Weights of a small GPT-style language model, trained from scratch on English Wikipedia.
Training: 391M tokens, 5959 steps.
Each number is 128 + 32 x the weight over its row's rms, rounded and kept within 0 to 255. Layers, rows and columns count from 0. The size above them is the row's rms in percent of the matrix's.

# layer 12 MLP up, 512x192, rms 0.165, rows 432-455, columns 96-191
size [101  94  98 102 103 107 103 104 100 102 102  92  96 105 100 105 102 104 110  94 101  98  95 100]
[[147 125 133 106 128 117  32 145 147 103 109  50 136 127 137 165 153 126 142 125 162 129 178 135  94 164 116 144 125 163 126 160 130  86 113 106 135 150 108 179 117 113 118  78 231  52 109 117 156 108  71 136 168 135 152 146 115 146 123 108 199 132 162  67 121 108 176 170 114 109 164 156 135 124 134  97 150 120 171 140 120 132 143 109 111  88  78  82  50 178  85 165 168  86 136 118]
 [ 75  94 147 116 133 169 108 122  89 147  75 127 112 116 203 100 140 120 132 185 136 111 169 186 129 172 162  91 121 131 135 129 154 133 132 161 104 135  96 171 133 144 147  58 117 105  88 146 128 135  73 155 137  51 193 155 115 117  77 140 152 154 151  83 120 159 143 134 116 149 162 147 197 185 109 138 159 146 108 135  83 150 159 110  66 138  94 121 131 151  94 119  86 151 104  85]
 [132 168 109 194  76 116 135 111 143 127  86 150  95 167  77 103 135 139 197 103 139  76 139 129 108 115 142 152 129 118  65  91 137 164 122  80  96  59 134 143 112 151 112 156 139 119 141  92 110  95 132  74 178 136 126 116 129 147 152 133  92 174 145 109 144 127 159 184 162 124 101 149  76 102 136  87 104 163 197 145  69 134 133  82 182 175 164 127 169 145  70  92 149 146 100 155]
 [162 110 153  97 174 163 118 117 157 122 178 144 138 111 140  86 125 135 186 125 105 111  86 105  97 181 110 169 128 155 126 130 209 120 128 197 148 110 142 120 144 171 145 118 160 118 167 131 109  83 184 147 112  86 165 139  89 129 112 132 179 141  86 165 170 102 102  91  40 148 137 134  81 146 100 135  98 124 147  96 113 147 124 167 152 161 172 138 144 204 130 115 149  86 121 109]
 [123 146 126 155  95 124 143 160 116  90 195 174 140 118 108 101 144 124 131 210  82 186 186 116 143 156  87 150 124 118 185 108  72 123 150 159 201 135 136 132 117 156 116 168 135 160 130 134 177 125 119 164 138 146 162 151  52 124 155 114  81 147 146 188 133  94  66 107 174 115 118  95 113 160 152 135 171  97 108 121  71 106  69 116 118 159 150 110 109 148 139 134  45 150 112 107]
 [152 177  75 141 143 155 117 136 165  94 129 109  96 118 171 101 101 180 164  90 149 119  95 135 107 119 117 147 174 146 103 101 121 134 148 119  88 150 142 124 157  99  92 158 119 137 177 137  91 134 156  90 112 104 128 125 125 102  85 125 124 181  67 166  94 147 134 152 143 101 154 114 105  91 107  55 117 117 161 203  95 137 169  87 135  90 105 107 151 101 176 118 126 135 163 152]
 [153 144 124 105  38  78 125 100  98 177 118  88 145 124 165 158 121  81 110 107 156 129 139 114 105 148 138 139 144 114 175 223 131  62 122  95 128 136 101  89 128 124 166 148  91 215 185 138 120  95 113  81 125 141 169 104 161 156 156 164 125 122 101 120 181 170 101 139  78 154  53 108 148 151 152 164 168 127 132 115 116 157 143 112 142 195 158 136 129  97  91 122 179 143 119 133]
 [123 185 178 137 127 110  98 102 110 174 112 156  79 137 129 162 128 103 106 160 115 159 142 104 160 150 170  95 134 123 196  97  76  85 152 185 132 156 105  93 149  44 133 150  92 153  92 230 103  93 118  93 127 147  86 135 159  99 131 143  89 118 149 170  32 129 166 109 134 111 139 121 151 117 152 129 161 113 111 146  55 105 111 114  98 154 160 132 115 172  66 176 117 131 204 136]
 [ 67 104 104 116  93 101 100 122  96  76 162 117  89 119 136 112 151 123 133 122  97 131 168 118  92 147 151 105 117  74 131 173 111 100 130 153 156 105 113 134 131 113  87  88 173 125 132 135 181 168 126 105  85 171 125 150  97  81  86  50 168 123  91 119 104 108  63 126 148 130  95 135 171  76  96 200 139 152 120 139 124 126 161 117 168 175  85 138 162 126 143 109 160 150 129  82]
 [112 171 157 176 113 135 106 108 103 100 206 125  86 109 142 130  50 151 158  97 162 127 134  92 143 182 127  58 144 135 109  79 152 145  90 153 171 136 171 153 207 155 177 144  78 116 135  82 176 156 124 147 129  89 142 153 141 107 165  92 152 126 168 159  56 159 125  64 110 134 130  88  94 135 151 121 129 104 138  90 166 211 129 107 120 143 132 147 107 142 127 154  63 112  88 158]
 [216 123 104 122 104 115 160 120 177 158  97 106 117  81  99  64 147  98 122 141 138 131 109 128  80 163 118 163 117 118  86 114 122 103 241 118 202  71 160 189 118 140 121 147 155 125 113 138  84  88 122 131 124  59 125 120 187 127  68 145  87 118 167 105 160 144 136  72  79 129 144 151 139 100 113 107 161 117 161  83 121 142 127 181 113 145 121 114 115 169 144 147 110 170 123 116]
 [118 111 114 139  89  89 121 138  97 131 155 117  78 213 141 158 116  83 144 107 165  71 161 108  98  62 116  88  52  98 113 212 144 108 162 104 100 117 113 142 129 102 183 168 144 154  93 131 138 103 143 107 135 179 167  95  81 143 143 157 155 150  98 107 108 156 152 146 127 151 118  81 111  91 173  90 116 105 139 119 130  88 141 143 147 158 107  87 111  91  85 140  93 109 109  65]
 [114 114 130 107 155 181  85 141 117 184 138 116 137 110 147 110 148 114 132 156  81 151  94 204 133 149 168 118  56  97 105 151 161 142 165 111 174 158 113  99 149 179 127 134  81 117 192  87 176 119 124 176  73 114 117 160 144 172 101  74 152  86  96 133 122 130 145 129 110 116  59 138 112 132  91 102 176 148  95 156 138  90 123 112 164  89 150 179 124 145 139  75 172  96 150 159]
 [108 111  85 179 130 129  89  99  93 101 194  93 106  96 112 142 232 131 184 175 119 148  83 134 114 134 116 150 122 103 129 126 140 163 201 135 114 172 144 148 131 138 169 101   4 174 178 158 136 140 144 137 147 115 142  87 133 144 152  95 131 204 170 134 112 132 146 156 123 164 196 152 120  91 119 105 179 120 122 107 112  75 171 139 160 190 175 113 183 159 154 145 169 131 145 167]
 [143 133 160 134 159 125 121 128 161 143 126 146  45 156 104 178 179 173 134  50 117 107  98  87 134 104 142 165  84 131 112 137 129 172  72 107  77 156 174  71 101 148 121 126 116 161 149  73 116 164 124 122  80 189 166 116  79  79 129 111 157  72 118 144 166 166  72 101 118  92 133 136 170 158 135 131 137 161 102 113 101 117 128 134 100 179 118 127 152 128 100  97  98 116 114  97]
 [105  63 100 114 159 164 178 139  96 118 151  94 110 157 152 134 156 145 187 150  53 147 112 125 181 156 100 161  90 208  83 148 140 154 147 154 137 102 109 131 178 114 120  97  48  75 122 114 125 121 157 130 175 173 151 174 135 148 129  73 186  96 112 123 136 142 180 140 146 126 132 170 143  84  25 104 165 116  77 154  70 150 154  95 194 162 148 128 169 123 113 102  83 126 129 158]
 [151 141 128 145 111 203 107 182 126  84 125 142  78 117 163  96 130 147 160 147 117 128 161 136 103 111 179  27  86 150 141 182  99 123 139 160  96 133 101 118 108 109 118 100  81 115 118  68 156  62 154 130 127 143 171 114 154 157 181 119 158 107 151 112 108 166 108 116 122 129 131 166 112 137  72  98  88 137 160 175 141 137 106  98  97  98 106 127  95 133 153 121 121  86  84 168]
 [ 86 144 154 106 147 140 143 130 133 149 191 156 131 129 129 137  83 147 185 135 121 126 159  69 147  93 116 122 138 135  89 182 115  97 159 173 120 187 133  51  77 127 112 100  46 150 117 116 188  88 177 136 102 164 148  70 155 106  97 125 154 116 100 109 132  69 128 115 117  89 118 109 122 167 135 163 177 156  64 110 103 115 154  90 152 159 132  85  88  90 197 182 166 116  91 140]
 [ 99 159 152 140 136 104 140 130  92  98 116 151 130 101 101 147 103 125 141 131 173 123 101 116 202 149 159 108 151 100 126 130 141 104 161 148 158 158 131  93 132 143 110 114 108 103 122  96 113 159  55  50 138 117 118 147  54 162  91 107 160 151 192  96 110 105 157 102 101 135 101  73 129 130 148 122 163 161 232 122 123 145 107 182  92 112  95 219  77 113 136  84 119 110 103 188]
 [104  93 158  81 106 112 131  88 163 142 163  95 131 161 181 163 157 101 130 134 133 164 122 143 136 102  85 147  99 146  57 161 113 177 107 135 137 164 157 171 115 134 178 141 103  99  88  71 190 160 125 129  69  94 128 149 167  93  78  97 132 157 109  86 189  95 106 123 167 135 121 114 122 121 155 164  83 165  96  37 104 147  94  98 110 127 134 121  97 113 100  87 140 117 103 116]
 [ 95 150 126 180 151 108 159 194 176 116 175 111 117 150 132 139  89 193 161 182 127 143 121 112 165 129 105 100  70 133  32 167  77 137 105 117  75 159 128 121 108 136 144 119 100 173 175 114  98  96  84 130  94  78 137 140  94  91 169  90 145 108 104 146  68 142 136 142  91 223 101 164 151  90 118  63 141 116 114 104 152  48  99 151  93 151 175 190  89 118 145 102  91 155 113 124]
 [147 123 164 170 150  76 171 165 137 126 190 122 123  73 169 108 112 103 158 131 206 123 157 171 155 124 123 119 159 145 112 126 133 110 113 192 101  84 100 108  85  52 115 100 157 112 133 114  98  98 137 101 113 117  88 168 140 131  78 151  64 146 171 154 127 115  69  84 155 148 136 124  70 177 124 142 121 115 184 109  96  99 123 143  75 116 110 138 165  63 126  52 180  81 132 133]
 [130 156  99 107  93 117 134  72 160  88  84 147 128 159 123 134  90 125 208 166 131 159 115 150 142 136 176 147 103  71 102  98 147 101 108 122 133 143  92 114  86 110  83 141 131 116 121  92 134 140 164 142 135 127 150 124  94 137  87  92 162 158 154 117 121 161 105 138 119  93  94  99  98  82  99  95 138 177 160 107 118 186 114  93 158  83 125  57 131 127 157 158 134  71 138 109]
 [ 98 148 100 127 149 136 148 113 137 163 168 106 100  68  95 149  93 107 104 145 169 106 167 162 105  99 172 124 115 174 122 107 100  80  70 161 129  84 178 147 136 142 148 138 116 126  87 133 159 116 135  89 120 119 103 177  65 121 106 143 132 223 162 113 167 105 148 125 114  85 160  61  69 115 138 108 108  64  84 117 159 139 166 170 153  92 150  83  95 153 154  81 127  92 125  93]]
# layer 12 MLP down (transposed), 512x192, rms 0.165, rows 432-455, columns 96-191
size [100  93 102 103 102 103  96 108  99 101 104  96  95 105  95  85 104  97  85  95 107  99  95  99]
[[163  97 100 144 111  99 149 138 143 121 178  74 208  74 130 155 123  92 123 101  89 115  98 132 128 120  69 128  87  99 186 116 123 162 123 111 165 159 146 110  94 180  77 157 183 122  26  96 138 133 123 117 122 125 162 181 125 168 170 105 125 160  95 129  78  91 120 148 102  73 182  84 118 167  93 141 188 160 150 121 134 104 175 132 131 143  76 131  92  95  99  96  96 158 137  90]
 [161  99 144 116 135 125 174 160 161  83  91 101  74 137  85 195 154 169 117  79  86  86 165 100 194 126 134 158 126 108 185 116 142 128 135 158 167  99 137  99  93 112 159  81 148 151 211 147 137 135 129 119 155 122 160 114 154 141 128 127 114 130 136 142 126 143 122 166 146 168 145 110 180 118 159  95 120 123 165  69 121 127 176 163 136 105 179 187 176 129 121  45 136  99 146 114]
 [100 121 183  64 104  71 130 145 126 132 127 126  58 139 154 113 140 152 126  67 116 142  99 192 134 188 147  98  83 120 132 173 106  87  73 107 141 139 105  97 166 146  68 134 146 124 230 138 108 130 147 155 133 105 131 186 121 134 118 116 110 116 109 120  81 130  64 143  98 101  96  96 111  94 103 191 123 119 120 219 127  78 123  95 198 146 164  76 147 141 154 101 134 133 144 137]
 [152  92 103 179 108 141 170  99 216 129 128 133 113 129 106 121 125 115 108  81 142 121 118 108 156 106 100 117 153 116  98 129 131  78 119 156 130  86 142 125 123 147 170 144 100 202 139  99 168 109 206  61 107 137 182 108 106 115 157 162 147 149 140 126 108  96 130 118 132 151 115 107  95 120  87  93 126 114  72 136 176 106  54 139 182 179 149  83 131 144  95 102 139 120 166  97]
 [111 116 125 122 100  94  99 170 108 148 114  73 136  65 172 158 162 114 123 177 167 145 157  91 135 195 114 166 110 100 136 111 121 166 153 181 165 165 125 150 113 133  75 177 162 143 128 126 147 131  94 121 126 122 128  93 162  65 115 120 105 111 164 162 150 207 158  96 103  65  64  97 138 182 159 181  58 128 121 150 145 174 149 140 139 112 154 127 173 140 186  52  68 132  98 160]
 [100 109 191 106 210 187 190 140 144  93 166 107 115 157  72 126 109 149 150  84 122 142 145 121 103 177  90 121  92 176 139  76  70 161 128 156  78 152 180 162 171 135 179 150 168 108  71  95 152  88 109 140 125 151 117 138 120  83 149 130  69 103  72 164 129  93 140 155 141 125 131  93 212  84  84 178 126  97 116 134 113 156  99 187 127  84  71 164 113 111 129 125 130 149 125 122]
 [154 108 166 121 134  50  94  85  98  78 147 151 122 128  86 148 118 147 202 154 194 154 156 134 171 175 126 172 123 125  82 169 211  90 152 150 152 144 147 134  84 132 128 159 164 125 183 177  88  95 102 141 121 143 127 155 105 189 122 156 125 103  78 117 153 130 115 160 122 107 137 144 160 158 142 126 149 140  90 110 123 152 136  50 130 151 119  96 153 188  95 102 206  88 182 202]
 [114 114 171 164 104 141  98 121 143  84 183 141 110 167 154 148 115  77  68 126 116 114 156 101  91 111 169  61  91 147  96 125  96 135 169 115 118 150  78  96 168  90 111  86 202 186 108 157  79  60 171 122 131 134  91  73 123 111  59  97 124 163 152 130 120 123 136  68 149  98 176 123  76 146 164  69 143 107  98 168 122 177  89 123  63  98 101 157  83 105 161 105  86 125 127 107]
 [147 114 123  94  99 156 107 186 123 153 129 140 107 118  86 125 139 167  92 112 154  64 101  92 115 119 175 121 109 122 119  93 165 138 142 190 163 155 133  84 106 154 125  89 161 156  96 165 122 140  72 142 155 107 136 161 140 124 116  88 155 111 134 156 106 111  94 170 144 160 130 104 162 133 130 124 100 155 113 127  83 208 151 137 214  98 138 137 153 159 136 103  77 131 124 154]
 [ 92 143 134 173 176  92  43 164 164  95 147  93 105 140 100 119  83 117  97 184 130 161 132 149  94 150 117 104 151 113 127 206 187 128 176  83 141 128  95 140 134 128  81 104 111 100 117 109 116 197  41  99 122 167 131 157 113 155 132 151 162  77 102  98  92 105 171 151 141 101 146 124 146  73 114 135 104 117 169  59 183 226 107 109 116 102  82  82 113 119 121 142 156 119 164 134]
 [156 123 107 112 147  87 136 144 128 143 133 113 123 126  74 127 166 157 138 111 127 176 116 155 151  99 129 111 121 173 103  77 114 147  96  72 150 140 138 143 126 116 120 145 178 137  91 205  56  95 169 154 123 189 122 115 162  96  86  61 114  99 139 111 108 108 148 144 181  97 120 133 163 133 149 147 108 110 217 158 151 187 148 132 147 134 161 129 145  80 183 137 109 122 102 105]
 [153 130  94 144 171 129 173 170  82  78  92  71 116  94 179  97 154 117  99 130 168 128 131  61 156 161 133 120 161 143 157 103 161 129 128 126  90 140 129 121 185 125 176 183 114 102 115  92 139 139 121 148 104  68  65 172  92 176 127 120 177 209 158  89 122 148  56 135 194 105 153 157 152 142  90 149 107 127 174 124  81 164 116 142 178  95 128 134 121 131  99  91 128 147 121 184]
 [113 136 151 146 106  76  98 133  91  88  88  85 149 123  70 131 100 159 148 180  86 135 116 181 107 102 119 114 110  93 136 157 119  80 109 128  91  65 160 126 138 129 208  80 189 100 145  83 116 161 140 149 121  98 136 163 175 130 124 169 144 156 111 127 137 161 129 128 169 132 135 106 147 115 156 142 142 132 164 145 127 253 113 167 114 144 159 125 111 145 126 122 114 116 154  56]
 [ 97 139 168 152 126 170 120 107 147 134 149 150 154 141 100 131 130 149 125 140 157 192 117  78 110  77 151 100 146 156  85 156 147  98 147 132 117 217 144 150  69 151  99 155 166  81  68 139 112  91 154 110 115 179 112 156  54  99  67 154  98 164  54 144 145 182 116 105 149 118 109 150  99 198 118 199 176 118 113 156 150 132 165 102 119 129 159 137 134 132 122 111 149 107 138  75]
 [114 192 109  75 144 117 156 143  79 180 136 163 125 159  89 132 100  96  87 159  98 142 117 110 122 166 100 137 127 109  99  88 156 170  93 104 116 132 147 156 110  90 211 128 134  97 136  94 137 162  88 133 119  73 109 136 145 150 135 181 136 140 135 125 126 137 133 111 193  79  83 100 105  99 139 126 184 116  91 118  67 181  74  96 154 125 135 156 174 126 196  35 132 105 133  72]
 [134 123  73 175 146 125 116 112  82 141 147  87 138 175 145  96 135 123 140  60 128 120 169  97 133 121 162 150 117 138 145 150 177 121 137 113  82 139 139 157 145 152  84 107 186 106  99 141  87 168 118 129  78 135 146 138  66 103 135 154 164 128 136 159  92  66  89 108 158 108 121 140 135 189 139 152 109 143 139  83 129 141  52 141 123 150 153 101 141 135  77 108 133 179  86 118]
 [133 109  58 113 123 161  74 168 128 148 110 153 155 149 120 178  93 136 132  88 113 192 168 108 152 105 129 192 112 109 170 125 157 146 144 151 117 160 100 106 118  81  59 108 161  98 179 129 117 103  88 163  92  82 141  95 160 122 157 143 166  87 179 105 111 102 122 159 115 177 146  78 108  97 137 131 103 180  76 149 135  96  65 127 183 121 189 134 143 100 112 125 130 116 147 113]
 [133 113 179 155 138 118 161 120 108 158 149  79 222 143 124 125 155  65 115  60 171 172 175 140 169 149 133 131 152  99 164  69 111  47  84 123 122 157 139 138 103 162 133 181 145 138  76  92 138 139 166 137 115 142  93 142 155 125 135  98 174 149 151 134 140 136 135 110 104 101 101 122 147 175 116 156 159 143 137 143 101 137  84  80 157 146 150  61 133  86  60 117 154 121 177  84]
 [136 111 103 105 174 183  74 161 111 120 128 107 147 153 162 155 177 173  86 115 101 148 126 170  81  92 114 117  83 118  91 122 104 133  76 131 115 141 124 164 170 128 169 148 162 193 124 176 199 123 137 183  97 140 148  85 163  63 144 144 165 144  97 100 192 129 134 120 141 154  97 152 116 123 148 115 150 135  48  91  97 137  98 143  86 123 189  52 154 138 154 150 164 116  78 104]
 [152  94 148  94 155 153 189 176 185 149 117 112 175 128 115 155 130  71 144  71  72 112 121 125 105 134 168 160 113 123 107 173 122 151 158  97 126  96 161 129 110 121 122 174 129 112 102  85 105 175  91 107 145 144 116 177 120 161  91 129  49 176 147  55 112 112 146 170 131 121 182 138 105 156 170 144 139 110 127 108 132 182 123  69 140  90 139 143 131  91 117  69 157  96 141 150]
 [153 152  86 130 136 115  90 155 123 157 201 198  79 143 155 113 114 132 112 145  86 164 110 151 207 146 144 169 115 116 144 173 163 150 145 158 127  96 160  96 147 117 100  85 150 121  53 146  87  98 163 101 113  99  93 160 133 117 131 137 122 118  98 109 148 170 166 136 167 142  78 110 140 163 140 103 191 133 141 144 109 161 118 129  87 119 106  97  72 176 128 148 117  42 156  95]
 [125  79 117 150 148 151 110 185  71 213 106 111 148 144 184 116 129 149  96 103  92 157  88 214 162 107 101 117 130 141 172 116 122 126  87 166  83 104 128 152 163 135 132 115  96 119  94 185 161 183 109 112 173 165 140 130 108 150 160 175 156  77 116 135  98 103 138 122 102 117 130 134 127 104 174  94 164 129 141 112 168  94  79 171  62 108  96 116 116 128 146 138 137 189 156 118]
 [123 107 148 149 146 138 139  97 153 162 126 104 109 112  83 112 137 146 159  90 135 115  93 140 148 153  65 102 139 128 130 150  90 110 136  61 139 158 123 197 211  92 144 146 109 187 182 174 130 156 142 155 173  81 153 163 140 147 165  69 146  82 175 123 128  89 111 131 157 104 161  82 118 125  91 123  96 142 102 172 134  85 110  95 109 116 157 115  61 104  90 114 196 117 133 107]
 [163 162 167 126  86 139 121 143 199 102 143  80 138 128 174 111 101 154 150 141 109 111 133 156 133 100 136 133 126 130 126 147  85 129 130 109 103 103 118 141  83 121  41 147 130  64 105  91  84 121 140 117 198  75 132 136 117 121 112 153  91  70 112 129  83 118 140 101 134 166 119 155 178  94 131 116 111  76 141 142 123 124  95 169 132 157 151 115  83 144  75 195 108 137 105 117]]
# layer 12 MLP gate, 512x192, rms 0.165, rows 433-456, columns 96-191
size [ 94  94 102 105 101 103  95 106 102 101  98  97 109 103 102  98 109  98  96 106  97  92  98 103]
[[106 158 118 165 149 121 154 155  84 222 108 118 186 160 145 182 149 140 154 130 115 156 115 124  87 126 142 202 147 108 167  89 124 132 158 140 140 158 135 109  44 153 156 151 146 102 141 178 146 213 118 106 133 130  94 112 108  95 141 132 188 134 110 111 140 136 163 158 164 138 125 151 145 135 161 130 113 106 122 104 127 103 133 153  77 161 147 190 151 116 128 156 138 108 105 144]
 [158  98 127 123 142 204 150 141  99  97 151 141 116 136  89 142 118 111 134 139 115 134 144 138 119 152  84 109  62 139 179 108 145  96  87 166  99  84 158 125 155 150 148 135 100 158  85 152 112 122 122 147 111 173 135  97 116 150  83 157 118 136 119 144 109  94 184 148 102 163 154  90 184 112  49 169 177 114 113 133  85 129 138 139 204 149 157 107 109 100  93  91  94 118  78 109]
 [ 53 124 140 159 133 105 165 118 127 100 137 131 155 122 108  58 137 171 115  70  99 168 189 227 134 154 128 140  81 128 161 133  94 134 138 125 163  56 136 127 112 162 167 145 128 157 116  88 136 142 143 140 123 123 165 174 147  96 154 120 115 178 185 143 107 144 122 151 171 125 178 101 154 111 153 200 149 123 142 193 153 135 100  76 108 118 111 111 121 100 130 112 114 111 178  92]
 [126  83  96  43 145 144  89 125 147 112 107 123 117 139 137 127 154 143 116 118 123 159 136  76  99 161 142  99 103 154 110 100 151 130 148 147  61 125  87 121  65  90  88 149  79 111 160 106 144 143  89  91 125  68 104 143 162 152 139  60 133 206 119 143 174 121 140 163  93  90 139 145 143 128 155 126  79 128 185 181 130 118 136  97 125 179 109 182 151 116  89 144 108 135  89 130]
 [135 112 135 119 169 120 113 124 147  44 152 135 187 144 115 155 148 196 150 104 101 156 161 156  99 100 131 175 113 117 115  93 122 133 116 157 117  79 111 127  82 168 120 144 125  83 118  96 143 106  83  73 145 119  83 131  41 112 123 121 130 187 112  50 161 114 162 169  95  93 122 162  98 134 125 113 164 107 177 151  98 127 107 146  91 126 122  93 158 139 153 145 142 120 102 138]
 [172 100  93 136 153 122 130 120 154 172 137  93 142 168 166 156 121  71 189 168 101 132 118  89  86 119 164 156  64  91 142  70 160 114 134 164 152  70 197 146 156 130 152 142 151 106 104  80  76 159 105 116 108 126 132 105 115 146 123 105  93  47 135 115  79 160 112  75 182 135 144 150 143  35 142 115 146 123 151 158 135 111 136 169 131 142 166 159 150 117 143 126 147  94 167 108]
 [179 120 135 158 121  84 115 117 145 145 129 134  69 137 151 142 150 129 165  60 134 139 136 141 126 107 136 106  83  48 151 154 217 152 120 179 166  85 153 166  85 188 166 122 182 114 136 152 151 130  91 129 111 145  92 150 190  90 162 168 145 149  87 101 108  85 165 147 137 141 100  73 186 136  39 167 125 131 135 119 126 159  95  79  57 112 109 138 130 145  97 204 191  98 122 152]
 [120 194 208  96 144  93 140 147 141 147 111  91 100 126 116 156  49 116  75 161 118  88 178  59 128 109 143 147 149 138  96  76  71 126 119 170 128  61  74 106 141  95 140 140 151 133 177  72 139 129 151 166 181 129 129 149  94 149 139 119 171 152 168 112 186 148 127 143 153  82 203 144 128 138 100 171 107  65 130 168 143 141 216 166 146 122  98 139 128  99 135 137 109 120 148 115]
 [ 98 136 159 135 189  92 135 173  70 132 148 135  88  83 166 136 131 141 164 121 114 153  83 150 119  99 175 132 123 122 162 146 201  76 139  85  84  88 141 138 132 133 126  79 193 116 130  93  82 193 175 158 107 135 132 105  85 129 133 151 153 108 122 148 152 147 143  64 102 134 129 104 146  78  92  81 157 138 143 137  30 115 131 123 158 154 162  96 116 147 126 177  82 129 162 107]
 [173 122 119  75 151 156 159 189 162 143 133 121 108 107 113  75 121 169 109 195 168 106 167 117 160 156 149  91  85  87 171 127 110 100 147 113  61 157 108 186 170  89 108  98  70 127 128  70 193 108 108 137 113 125 100 113  76  82 147 165 128 162 130 124 122 131 124 152  98 154 151  80 155  89 171  76 116  91 149 138 104 114 115 137 127 154  55 120 160 125 119 206 127 133 106 172]
 [127 125 122 102 122 100 115  96 125 139 135 133 141 165 153  80 154 104 144 183 121 128 120 132 168 138 158 109 127 147  74 114 192 143 117 158  97 137 104  78 114 124  40  98 142 165  62  93 161 149 131 132 157 145  99 161 164 153  80  71  91 144 120  85 151  80 160 172 117 105 108 172 132 123 186 154 127 123  87 121 148 139  56  94 107 156 174 162 175 206 198  91 157 140 130 127]
 [116 145  55 110 190 116 105 123 142 174 128 137 139 107 119 166 137 112 112 161  98 154 158 119 162 106  59 178  80 137 100 143 158  62 112 138 132 163 107 125 150 141 130 150 158 100 115 197 129 131  97  78 185 184  56 127 101 162 127 156 118 116 180 140 121  90 102  85 156  93 186 143 134 147 125  98 189 137 126 135 118  94 146 113 137 145 153 116 153 112  98 130 130 109 154  85]
 [ 94 126 131 164 110 121  59 146 172 131 139 181 125  75 155 136  98  78  86 129 119 104  83 179 186 153 146 177 137 140 135 134 160 145 139  96 136 112 148 181 147 104 148 197 138  65 129 116 146 119 129  65 105 119 146 166 102 152 164  93 122 121  90 167 141  89 155  90 159  90 113 184 112 145 129 156 134 201 135 127 162 116 150 103  92 108 103 145 121 168 142 154  98  96 103 169]
 [ 67 108  79 106 125 115 107  54 150 127 131 125 149 121 129 140 156 132 156 155  88 137  78 128 110 159 173 134 150 194 118 106 176 113 147 154 146 118  93 111 138  93  88 132  96 165 141 204 101 166  89 152 137  66 145 118 135 148 142 125 120 137  72  90 159 108 116 138  98 140  84  44 154 155 131 109 194 123 116 117 144  96 100 170  96 139 116 122 180 191 149  99  49 155 171 135]
 [135 130 176 139 104 151 181  97 103 146 157 181 112 143 108  54 144 160 136 108 126  90 129 137 143 150  77 143  60 144 155 136  85 119 222 112 103 181 141 165 201  82 106 165  65 137 151 153 226 110 130  86 113 117  99 112 191  89 130 192 140 130 107 144  67 155 132 122 125 110 146 184 141 112 114 113 124 102 123 129 130 117 158  94 128 121 152 102  96 147 103 108 121 122 159  59]
 [ 96 138 116 192  91 149 118 198 139 187 143 109 149 131 161 114 149 168 185  97 160 160 186 100 110 165 100  84 126 165 111 120  99 168 125 154 171 130 138 160 112 131 117 160  74 147 100  73 125 128 105  55 175 121 156 119 126 170  43 174 112 125  98 158 122 119 150 217 143  84 151 143  82 177 121  71 153 158 131 167 110  68 149 119 146 150  98 127 146 141 158 148 124 168 114 120]
 [ 87 145 111 104 126  90  87 127  98 165 123 110  89 157 141 159 110  57 165  85 105 141  82 142 120 166 121 122 116  89  86  76 131 161 134  89 148  69 128 114 148 114 155 104 121  91 127 116 105 191  94 138  82 148 199 157  98 131 146 162 128 156 123  83 166 187 100 119 126 218  96 144 117 113 139 159 108  75 139 146 139 127 122 113 126 170  88  94 150  92 113  91 109 122 103 198]
 [113 123 137 144 128  90 163  51 113 102 153 126 100 120 140 161  89 130 128 170 161 117  85  62 204 117 152 119 204 133 135  82 158 130 158 137 133 136  88 141 121 137 120 153 143 117 167 117  93 110  77 133 139 142 148 181 136 211 140 140 102 118 125 104 105 122  88 116 125 134 153 140 106 145 107 154  65 127 219 168 148  69 122 118 151 142 111 227 123 125 115 130 173 114 145 130]
 [195 194 100 119 135  87 113 123 117  75 157 143 115 118 103 149 130 116 131 182 138 107 171 118  77 151 128 159 193 133  82 207 171 135 151 140 106 123 158 135  81 118 170 126 148  85 111 104  90 177 123 118 200 131  99  86 110 125 160 164  97  95 179 119 137 144 152 106 115  82 108 160  72  87 129 113 106 166  93 184 162 118 115 159 150  99 125 142 145 110 129 117 118  84 138 118]
 [ 77 124 151 135 139 115  86 124 153 112 167 127 152 147 155 125 110  69  90 134 164  94 130 142  85 153 194  87 116 148 141 128 127  96 130  81 144 120 178 180  90  82 136 148 120 111  74  87 101 126 163 151 130 147 106 104 141 178 117 185  87 153 169 188 199 160 125  81 155 177 101 165 142 104 138 129 122 126 166 122 163 111 152  86 150  83 162 190 150 179 171  79  65 167 139 129]
 [100 122 112 165  72  58 164  89  61 161  95 121  86 181 147 114 175 117 114  83  58  95 117 122 122 117 100  99 147 131 119  73 145 171 149 167 110 140 129 132 107 130 140 105  92  92 150 147 105 166 114 116  94  83 101 142 171  98 148 114 147 134 107 138  89 194 122  98 151  75 180 139 113  86 147 180 107 130  77 168 173 128  76  96 138 123 159 119 167 159 147 171 144 151 101 202]
 [135  57  68  87 111 120 111 105 109  89 121 139  62  70  90 133  92 103 120 178 118  84  92 108  96 101 135 148 148 138 120 152 129 112 137  97 177 110 128 133 121 132 143 161 117 177 141 102 147  33 137 123 145 114 150 153 110 137 169 122 158 173 109 125 126 114  95 169 183 169 133 109 121 103 140 117 200  47 105 117 118  73  86  80 139 128 125 150 147 164  96  66 118 138 117 190]
 [167  70 146 139 178 112 126  77  79  91 206 142 120 134 103 124  99  66 127 140 162 154 120 158  96 148 130 171 120 143 146  37 123 123  74  83 133  98 161 103 157 155 129  74  87 146  89 146 113 141 145 150 133 120 102 134  43 126 136 144 135  92 147 147 101 157 170  83 160 162 110 147 120  80 192 154 181  83 137 120 181 148 161 130 116 157 143 120 137 148 147 107 140 120 158  94]
 [ 89  86 155 105 122 145  49 127 171 130 103 158 108 121 116 144 135 147 145  91 159  94 137 112 153 180 155 130 121  36 136 146 117 126 138  72 129 185 130 103  99 147 182 137 113 114 199 167 164 150 133 117 124 129  88 111 111 142 157 115 116 101  92 109  50 115 166 121 145  54 174 177 138 152 189 162 124 117 158 142 196  94  99  73  86 144  85 163 102 179  52 122 140 139 157 115]]